Part of a small language model's weights.
Architecture: RMSNorm before each block, rotary positions, no biases in attention or MLP, value embeddings, an embedding shortcut, capped logits.
Each number is 128 + 32 x the weight over its row's rms, rounded and kept within 0 to 255. Layers, rows and columns count from 0. Numbers have three digits each. The size before them is the row's rms in percent of the matrix's.

# layer 11 MLP down (transposed), 384x96, rms 0.0662, rows 161-194, columns 0-95
082:088083151136144153102161086069118115099157092107154142172145201125105175119076171113158110158147116124159134156085125160188108156153097121161097105152141135135193100140198132163113122122126137089072089121146153095154138125094185175096168130124167182166113131165093100134080128087075155081
108:092115092158086057166142148156147102165101090154185105080212144177087136087129109136063092150100135153148169117109139142097142128064162142110175089141182124156133121119173126153122166076111141102121142112138101084202118085139131157183159111129118122139179162143186092124115124116174125124
110:105073093142144118112120133139070119136106135125177167087126160129103189137161097119120140153159116136129169093061118128182121102105160059127150118139130136125179155141149152185141181164097163091115118073051112131183123141151178165075184069134176129153103172105141175111104114174108159130
107:141100125114155173132139129128152153145128126128109132129157138053129148127093068120144130089127128088184120109127137113052114143149157130143124108120165148163128179094163131095172164163124076161089092145192180179201165093149150133174076050143151071117187138164188114160112139107116135150
093:143084053098165144116086098120154127143163074075225130123196121144061152086106109055138137143153122144153098123112162181162140101147152150079128157145110133171148116116146160129120168056152163107069140144130127141160102106063090105127100130100116095126107106155109108161100113080153135117
108:133109084090117111103162151121094156114149095211133165154139158083122184095171060104096162107135173098145135104150150148101120137071117129126149173136133152050103069128101126114188134075172144099141157156165121136190179105128126110140055134128170141099120131128116061161125119134090172102
098:166114107125144189131132136154090089177119143199093101131132148122185133156063076137139134147136148090126163128123085118160120153104112109121167071147087144184129104181244135100129165122162142144155081072174120145145148082123140124145089098104115118111095162128145108097143069065106125152
093:205149191134089143108157122101163136127090134098096200092126117152161172105154215123116138122144121081175158109123159081147127141164192119146151149093146134156119151101108135105148104140134158118063172167172156175126096145128175126117176159134122144097121074154112176168121159114051101137
095:164092153107121117148126127144135104136173080127127139073165207077092253113092122123148087123097119120160162121148120093118112131116063084195137139147104157111153096120141108084198143116125123084147165112132152160142191075103104124134116100149076142123125137160128131124060101124123140173
102:140089093118158114148161197032109091097139119173181113147163116110091121118137096133084102124163122127189106102096143101134101099151165075108142147100138192143120127129076080154061104153105048157106151161132119155132152141116097116154140118140150127170151167166083121108117180134154051125
092:151058124129121141134148134161175118187106095122067136113186162150167214103157163194141136120133148103131105133151066088129104093136066210132118140100134116128122131140132133127172122126192120111085104126113140130145098159145119170101111158101127157057158175090170094087091132106183139159
085:110140120189157124097128161125177108158162198118105127129147140172188138134092111126158133158088128042112107179071071085111171129165143134125145118147092099127083143126149134114063109164160100134117101182125191117125140175108191127135134101094161093168092157069114132114141121172162144187
092:128126198151097127117112095095066173127109115099117158082094152146173180154096145154101140096118112162157146075134095089110124143135119143117118124111085163071120120158183136124161094118087141136134113071124117079143127133090204131148212186115198178133139142099099109149087077159111110177
115:117172172114152055100170105112091127162134150149148164137151151150104133104123099153122151137201136110126084151125083100108145165074168128171161143132160152116176134101133166148106089147132143158076160147085070164100193126135090130076134169124077125199116211117086150136142135098083167104
119:153073124159109187119070179134121073107129137115124120137102089110116199138153134120139094131161105105109133148096091118060182141117145180157123099114153131188141135098095106114120183161182083124077106142167138141105153125147118160158159144012165068121112146143152105177094115104161130128
099:162105193088094086151149145104093132134105138162206158146129102140180141138121120083075149043072107145146119104105161176134106117063126124149146126143124128114110141108152095078151173113103113133082169114108105126174155153165151066082137172181125163138126137097143141054161119141125195151
097:090091124105144086184116147053142094154089116120107124099146143152166081146188173121178113164143202147127166138172153162134168101090208154100124126158120104154151148069082176159116118099120152127155217114115153173148099134171124143104108156092076104144140137172113133136168126102134123101
100:095154099092129123133177175121193079087119129124141116120152132117029126075117162113145162150074096108103110100142144083058104115168057192082131153124145124167114150148087146123137103198146102152123127128060143094138123091127155110156139107168105108090137102128105113116129186168073161131
090:064139107140179124104126141126083155166139068193118103185092164176094119128155188091116133075155177100152107111058069097117109130156152088090113105151154127099089111148124142136106121164127108134158116203120148094089141158169142132120130144156089179141069090101131193136140147119082119098
099:188052160148114090084153130101184149105076126102127144092161063143203142150159165091192150126178188141088110084135154161104114142157164161139180125090156152129105105138078070131138150143147157130079107137119154128137104143131141131099156180093138091148144172077132139127166108132104164172
084:177165147099134189163110111162210117036129157122105104145158133165163139162146123099113116131160159133090120109152160145135081142104130174122098126201095164154144106107136111120161101090199063171083136120118181095132138092133091163124112125104134076101104133133139099136173158121140072066
080:124147142080145179069140111160147130138126211170174114173141113129130157150126043150109132144121123157182116141120114082114110121105125131146088082105146178121155095110154117146190120031081170085113154086178126108153094076139121162169145118140176134066127137149154103099105155110087141155
113:141127143056120147139173139120088161111103118146133092108134088138154048083110092111106161130152110171148095099163150134122104102116154142107103161103076088085170124102121166123169129123111100078162119080100146148137194111176080155144148198092179061080097062098118081155115151135113138154
088:116107172158131120112151099119145117120126193151091166058166123092124178148108077130173112127122137113157118148092091113186108162141091055168158108123115130181171060126155170146133144167158201107093167090159105166146112155115120145128106033111141136132079119099139166148126092091110147171
100:134160139127164116060132058159046190183143096147183172070131125117147115135127090100152089130125123154136104122164147065056179126130075125160127168060119117116100086189129122192139177104103113133137114130127116151154125113049136118129154137115117154155136095142101149119119078132092138131
089:175129149171173128082147116106173080129132139143172133128149114109108156125106057120127148129165143089147110056081162154159113143042072150181106094144121130142154147174153132093116158134026156116130151113110150097119148149128158093130207117107152141143144114123094122174114055126082167127
085:114178128119137194108070141120133136127144172142085097149124139136100127102150140104095119152118152165095093177158152113111113120149027160118138155191138086174162139133094156079115025172154088140091096155183122134105106145090087126163133106117114141094143106142184119114155139172166086081
085:168094113115162124132116178125134152094175092117144100084150132124061167117168125089137138104098061099159135115128168162121119142140014100129115061077123214153071129159135110159128105127156089119099131117130073160101129168097149134122103153138127117166124155152136118116052155088144179140
109:182160162094155156130089115127117182155162124151146074155107111180105170193146126141117129152199130142097144166104031077101159127110135107135131124185142167092133156135167195113109123129160152096122169103077138122120102134104166145151144091111137179134089118150092137113079139097196189144
088:102102138085071160181154044133149183121138160155152100085116149126143160132084156158156163091135134159114180079160125140128196149143125149099145118107153168119099080114159141117127132102079161178149141146057138095082191118132155116091177140166048157115100174111095106105130106097122137110
094:107133087133008114123094131097116224145147169136142091118087174155125202157062189123120137125164155175145167144177062112150157129117100138149099142143129142141140106129144120107076113145152152158122110156111111140085114051117121131128100171136108145166122181118113173131099140138099110130
101:093135143114115090108091093081115181090115111126124082098112097122099090129162169127173214125154149167148139151148155125113117083164129150132106165124166151167130166145125088177060162146210124180141130137069118159162109125138125191159096184122143091061191126134109163109144166125130097148
113:161137160154040047139144099139128139130174107155167095096124082128124136124111052152218105149135088125092138077148162182106134140131095142143113149123074166110161143102122150133155104109127127093141146144159129128151198088118144140131144095196143116101140141196087146108165092149078085157
084:160091110074113143081117143119089093161160074098147056137119124100072132121086092127156139129140111089086142204105105142166110115161124084062157067154162094074188119105133179158137121103201113130111084143134116153125166168116089147119127121110099185108153066156158131142109137116117169108
# layer 11 MLP up, 384x96, rms 0.0655, rows 162-195, columns 0-95
106:119123134170173145114162134147135144132074100073094140159058119139180099125190083141153157187164051090103136086128106138138170134100135145111082197115112117090128167173164110084125156145100118117136098178050141151089116135119115140103153124111131102180146086102158219119121119104121115134
107:059136073173114115069154150114138113092113147121064056153119130155188142107096139072115138117148123121098062088099086150064142140147144178132077128117139112124119118180102104137209122091130096176120086092117119143153108132093136178146137115134100155117168173167127117121132165116060169160
108:058128117184188132155124136086176101074092138150065130134138134130122122051158093103147106176122151111183125128136175139099124098121126155130081123138172084139122152146104076172116073102108162084102079139186108149180113111117088108141116137161134139057174169151134133151109161123115194103
095:142146134154153080142145124080205099139116196194076159090110129096179162175117125133064124104122132078085179110090113138098104154120179148119149083167142093113088174163078118153154105135109090121195143132087171173182148135081123123095143151180136151132146161144155137148154152125105104147
118:083031072134126123112099155172158127162179122179109166089122134110137046047114121098185157116097075134067085139130146157151115096108120103162107159086121131121130116138138127105156116091097151121116183144163134179135147079132140076105104143166128122128079171153149100084112157120142130177
093:146144101085119115164183087082188162158186153130062148123079185138120142100055101096187119170142022111111124119150136163084121097148121110103126159108097133174119109111108123162176075127128132150144119124101124196105156120076139141077136192131157135090146142140116152102152122112117107122
106:100077100156191128117151186108139155109149136099086125084146109155107037086215146109128075109150130148153074125154099151148138081086165179106121153073160127144108114121129122184072135130122200106095114133142156107093156089087136085134080139086158118142132115151146128150124135070157160139
099:088091119162208147140194112132170078089109122090135136145077120116116155108136075098161100144140089116161112118092159125034160101143137158144113127150168156135134117188162099166166137110112108117177093205172133201169119133096119164134148096139164104103166104107125151168117150127121168174
099:099116206114131140133141125140142041131158107111082127126046131115148139157095136099114137107091121142119114037148120113113154154105136192209114150157126104117108091182106173106142102127067133140125166106178190085121128140120124163153143152092145079080167162156159156185126122152135143159
092:076114104151161122059085119141111115158111101142196108034140111200147143081149084157109111130069092095145108074168122144124161165136123122156162182130112140114118182131106086069170131134119169122094119137132173154149180098100148147106142126121155063120156133166103133141109103163162155185
088:134130129085173030176138105114135155179144144140141105055090133189178126070122100129132115104147121079071137104117138106110113093097122154164112174150083083133147121161127110186153088116120143138135194097123124124086127133106093115148142135160059148065151100176112155119176175164093149113
092:102158154157128120129163148132192058136117146089172108104143082148123104143125116129156117180102094165108054078146096163075148124139100135104139149123150092000113090110136122149135087091110151089123099089139156156172148107102121146146142185147200141110114123138179125129091135087147147118
117:142150122196154148069092104202198080100117094117078156075056154142155113124131066097126110167083147132100130135176104155122156149142127121154142147094143085155121099129089146141164144102092130115092145111099093142179138118070110115125146117168119121058173148151094153133094127153066185142
122:036120126118123156094060142128130090169127111144121109074114115158131114075141094126136107120147121111125142103094118120096098140169155128119111182052116119118140130198117078135170118116135169178143103157133130114081139096085117053102138172136108078045094143166087103141092118121177114193
100:137114100186082158104194136177116086177104109174102174068157090177142113121087094126107074098130121145183151104156124201115158059149141150090090141093127125183108147130128130127078136107116115085138106129120101096143131075086136137112142199141146155099147148136156097090076130119080113176
094:127097091165185102119134155157147146122084139180076166111116118128163121080100089216097154145052109140104124082115174206106113108194158130160138090143080146166131149143075142171109126159120135131152132206134141143121136119144119107140105179152130089129071152126159166122170168125084122098
108:116083078127136082128156134086160144192084127160175115091100167164088131109187128096156134112102108152089142090198151090135159076136134197071114139132102120100036180175122082103119124138100154155188134162101127126082114118063119139149141154145128103122106095111140172127168126157135137106
091:078147085091119079170113122129134143123050135161139126095090127086103118099185152146201110071134133133135098139128149113118132154164119135127099202112107116115098178183067096174171137145082164081106093124139082140094144138136077093071086153151167103107187152178134111098131104100111113156
095:117061083104194121090154145156136124159094127131173136095110120139131122103154124156099161141154141087105114097169151152127104119176157140058148134098112117131179156122061104147087115144108118151147188148105152174087145128138149114171087157079173054131123181192098113053084107116118099176
079:123156086087173150135125119125137070120138163148109140147122170106097079077189114139137173145102080086161040096125149087089103110089139173146147114118148105115138182105082171130162098129061123134168091142118125188103152105134094135128118121141100129090088088051119085077132122098154161073
078:131107132129136066140154111096138152126143104084119152125119156091167106166099152129169155075150112125105132093115116146131111143192141119120150157166134106083117117178139100138097180196140125179132179138055164196054189109121165070122071143081092096166121145145151177156175128157154098145
112:116099060150138097093106160096140136087045079121155117142100121086115083070132096088142107120071105169086093095167104140146127106116184156156143175065139096151139200086107141136154141089097156134155132113132136095135148126076119126119109101169067155087186116123060130128141183120124107129
087:133118103154111162087141150120141079083119115127111111070061140102107166078081061117110145159088075109124138116089119127102177129081138168093150109097088106128050140172140150142167152113103211139105120091156117173150119157135137098122091108118137141082108137091221130166120128076089107117
098:148162133174097135127212156100176134095108141135113111096130129093161147086096130138210114143076139110141072074101125172113137157152172157110134127094113117083125105097116113153074137152042146114117140118170108157088163121092064138076058172172113144113078121112160132085134118089143107125
085:118059104053152138133151119135138141121163091076116103087129164151145153052166086146117089101089109133084132131128110132063127103172101126081134152133136142113106136117068173137111104070141118168138104138128094177134155132130083118168052177120145162035108140112096142064132137101165123109
092:156135085095162104179157177108146080112116119122114146129106160126127056092154159141082103100100132177133137118215158124131187060152117180090098174114150100137104141138108140114141090157103098154146143166135170128040147117119079139174128104154055111155115128140166174120123141184089102118
086:080145108117123172098109115131142136161119113164141126126154129159119059119128104119136185071145115076107157098137143117151085101159144185092115180127180089121110180143124052121148083149115116172222179169189154116111172064123116140131101114147131102093117122160066115104166121188107134120
106:063104081177104099147177140161095071088097118104104162114132092109183142098144140113145130084062110142179116094142162209142126156155139133080146136109103063146124106095090087124121169135096123162128046218164119137141161124101103102120129149131104109110143150106174142140127119099095076130
087:123136178128171105121121181179144066108148125111066099096120103092136142120205124088095136116089119132146123135197102089136116129136148125151145122163132081111107188082163154112178091092120107083104119110183105127201147128092126106143084212188169082107113093127167114113143094116101156142
089:080140129143158103102150130121181108200175145143096153053140166117119130155114120136111087089136147176167143102144139146151138145137116170101171181124180134086106175165160116183118140133122156134209086161116092109101150134107121147090047161101145164135125101181124089094175126147079115193
099:062104116105187125116172124109118136126118191125127146113099126154098128095169130158129116123138113117120049119138116111080185127156183140077085160120111105143040142125173151186179154120138166119135117146099141107167126139049029157078149163158148091133114121151114087096152095122138106130
122:100086126166153110150173131164230160093114130131086114113115105115141145129115084151213113149141088088139092144137153107069145145170152094145113187162140149122153135112130086162113105116114104090182107149150099169176199149123066131148150187172136057137127152154116168114150160136137113163
082:146065123138125087126167136090123167120144155109109165133077172066141115150135109167080126125178075116181164084114168092101127113122079117192192138107156121112104145183127116124130101121081131172137113137058128140118135136135110073128108186172144111164135233082129117149142150143154081142
092:148134108113111141136100193180105095102183152143139157082119086131148052082052086105101194135119121163103126117125165151114149111095137141098150130119105139169147161120111121116080089104038104134133155165139099120147127067102078188146114139123065107114134193124136100158175125098103098088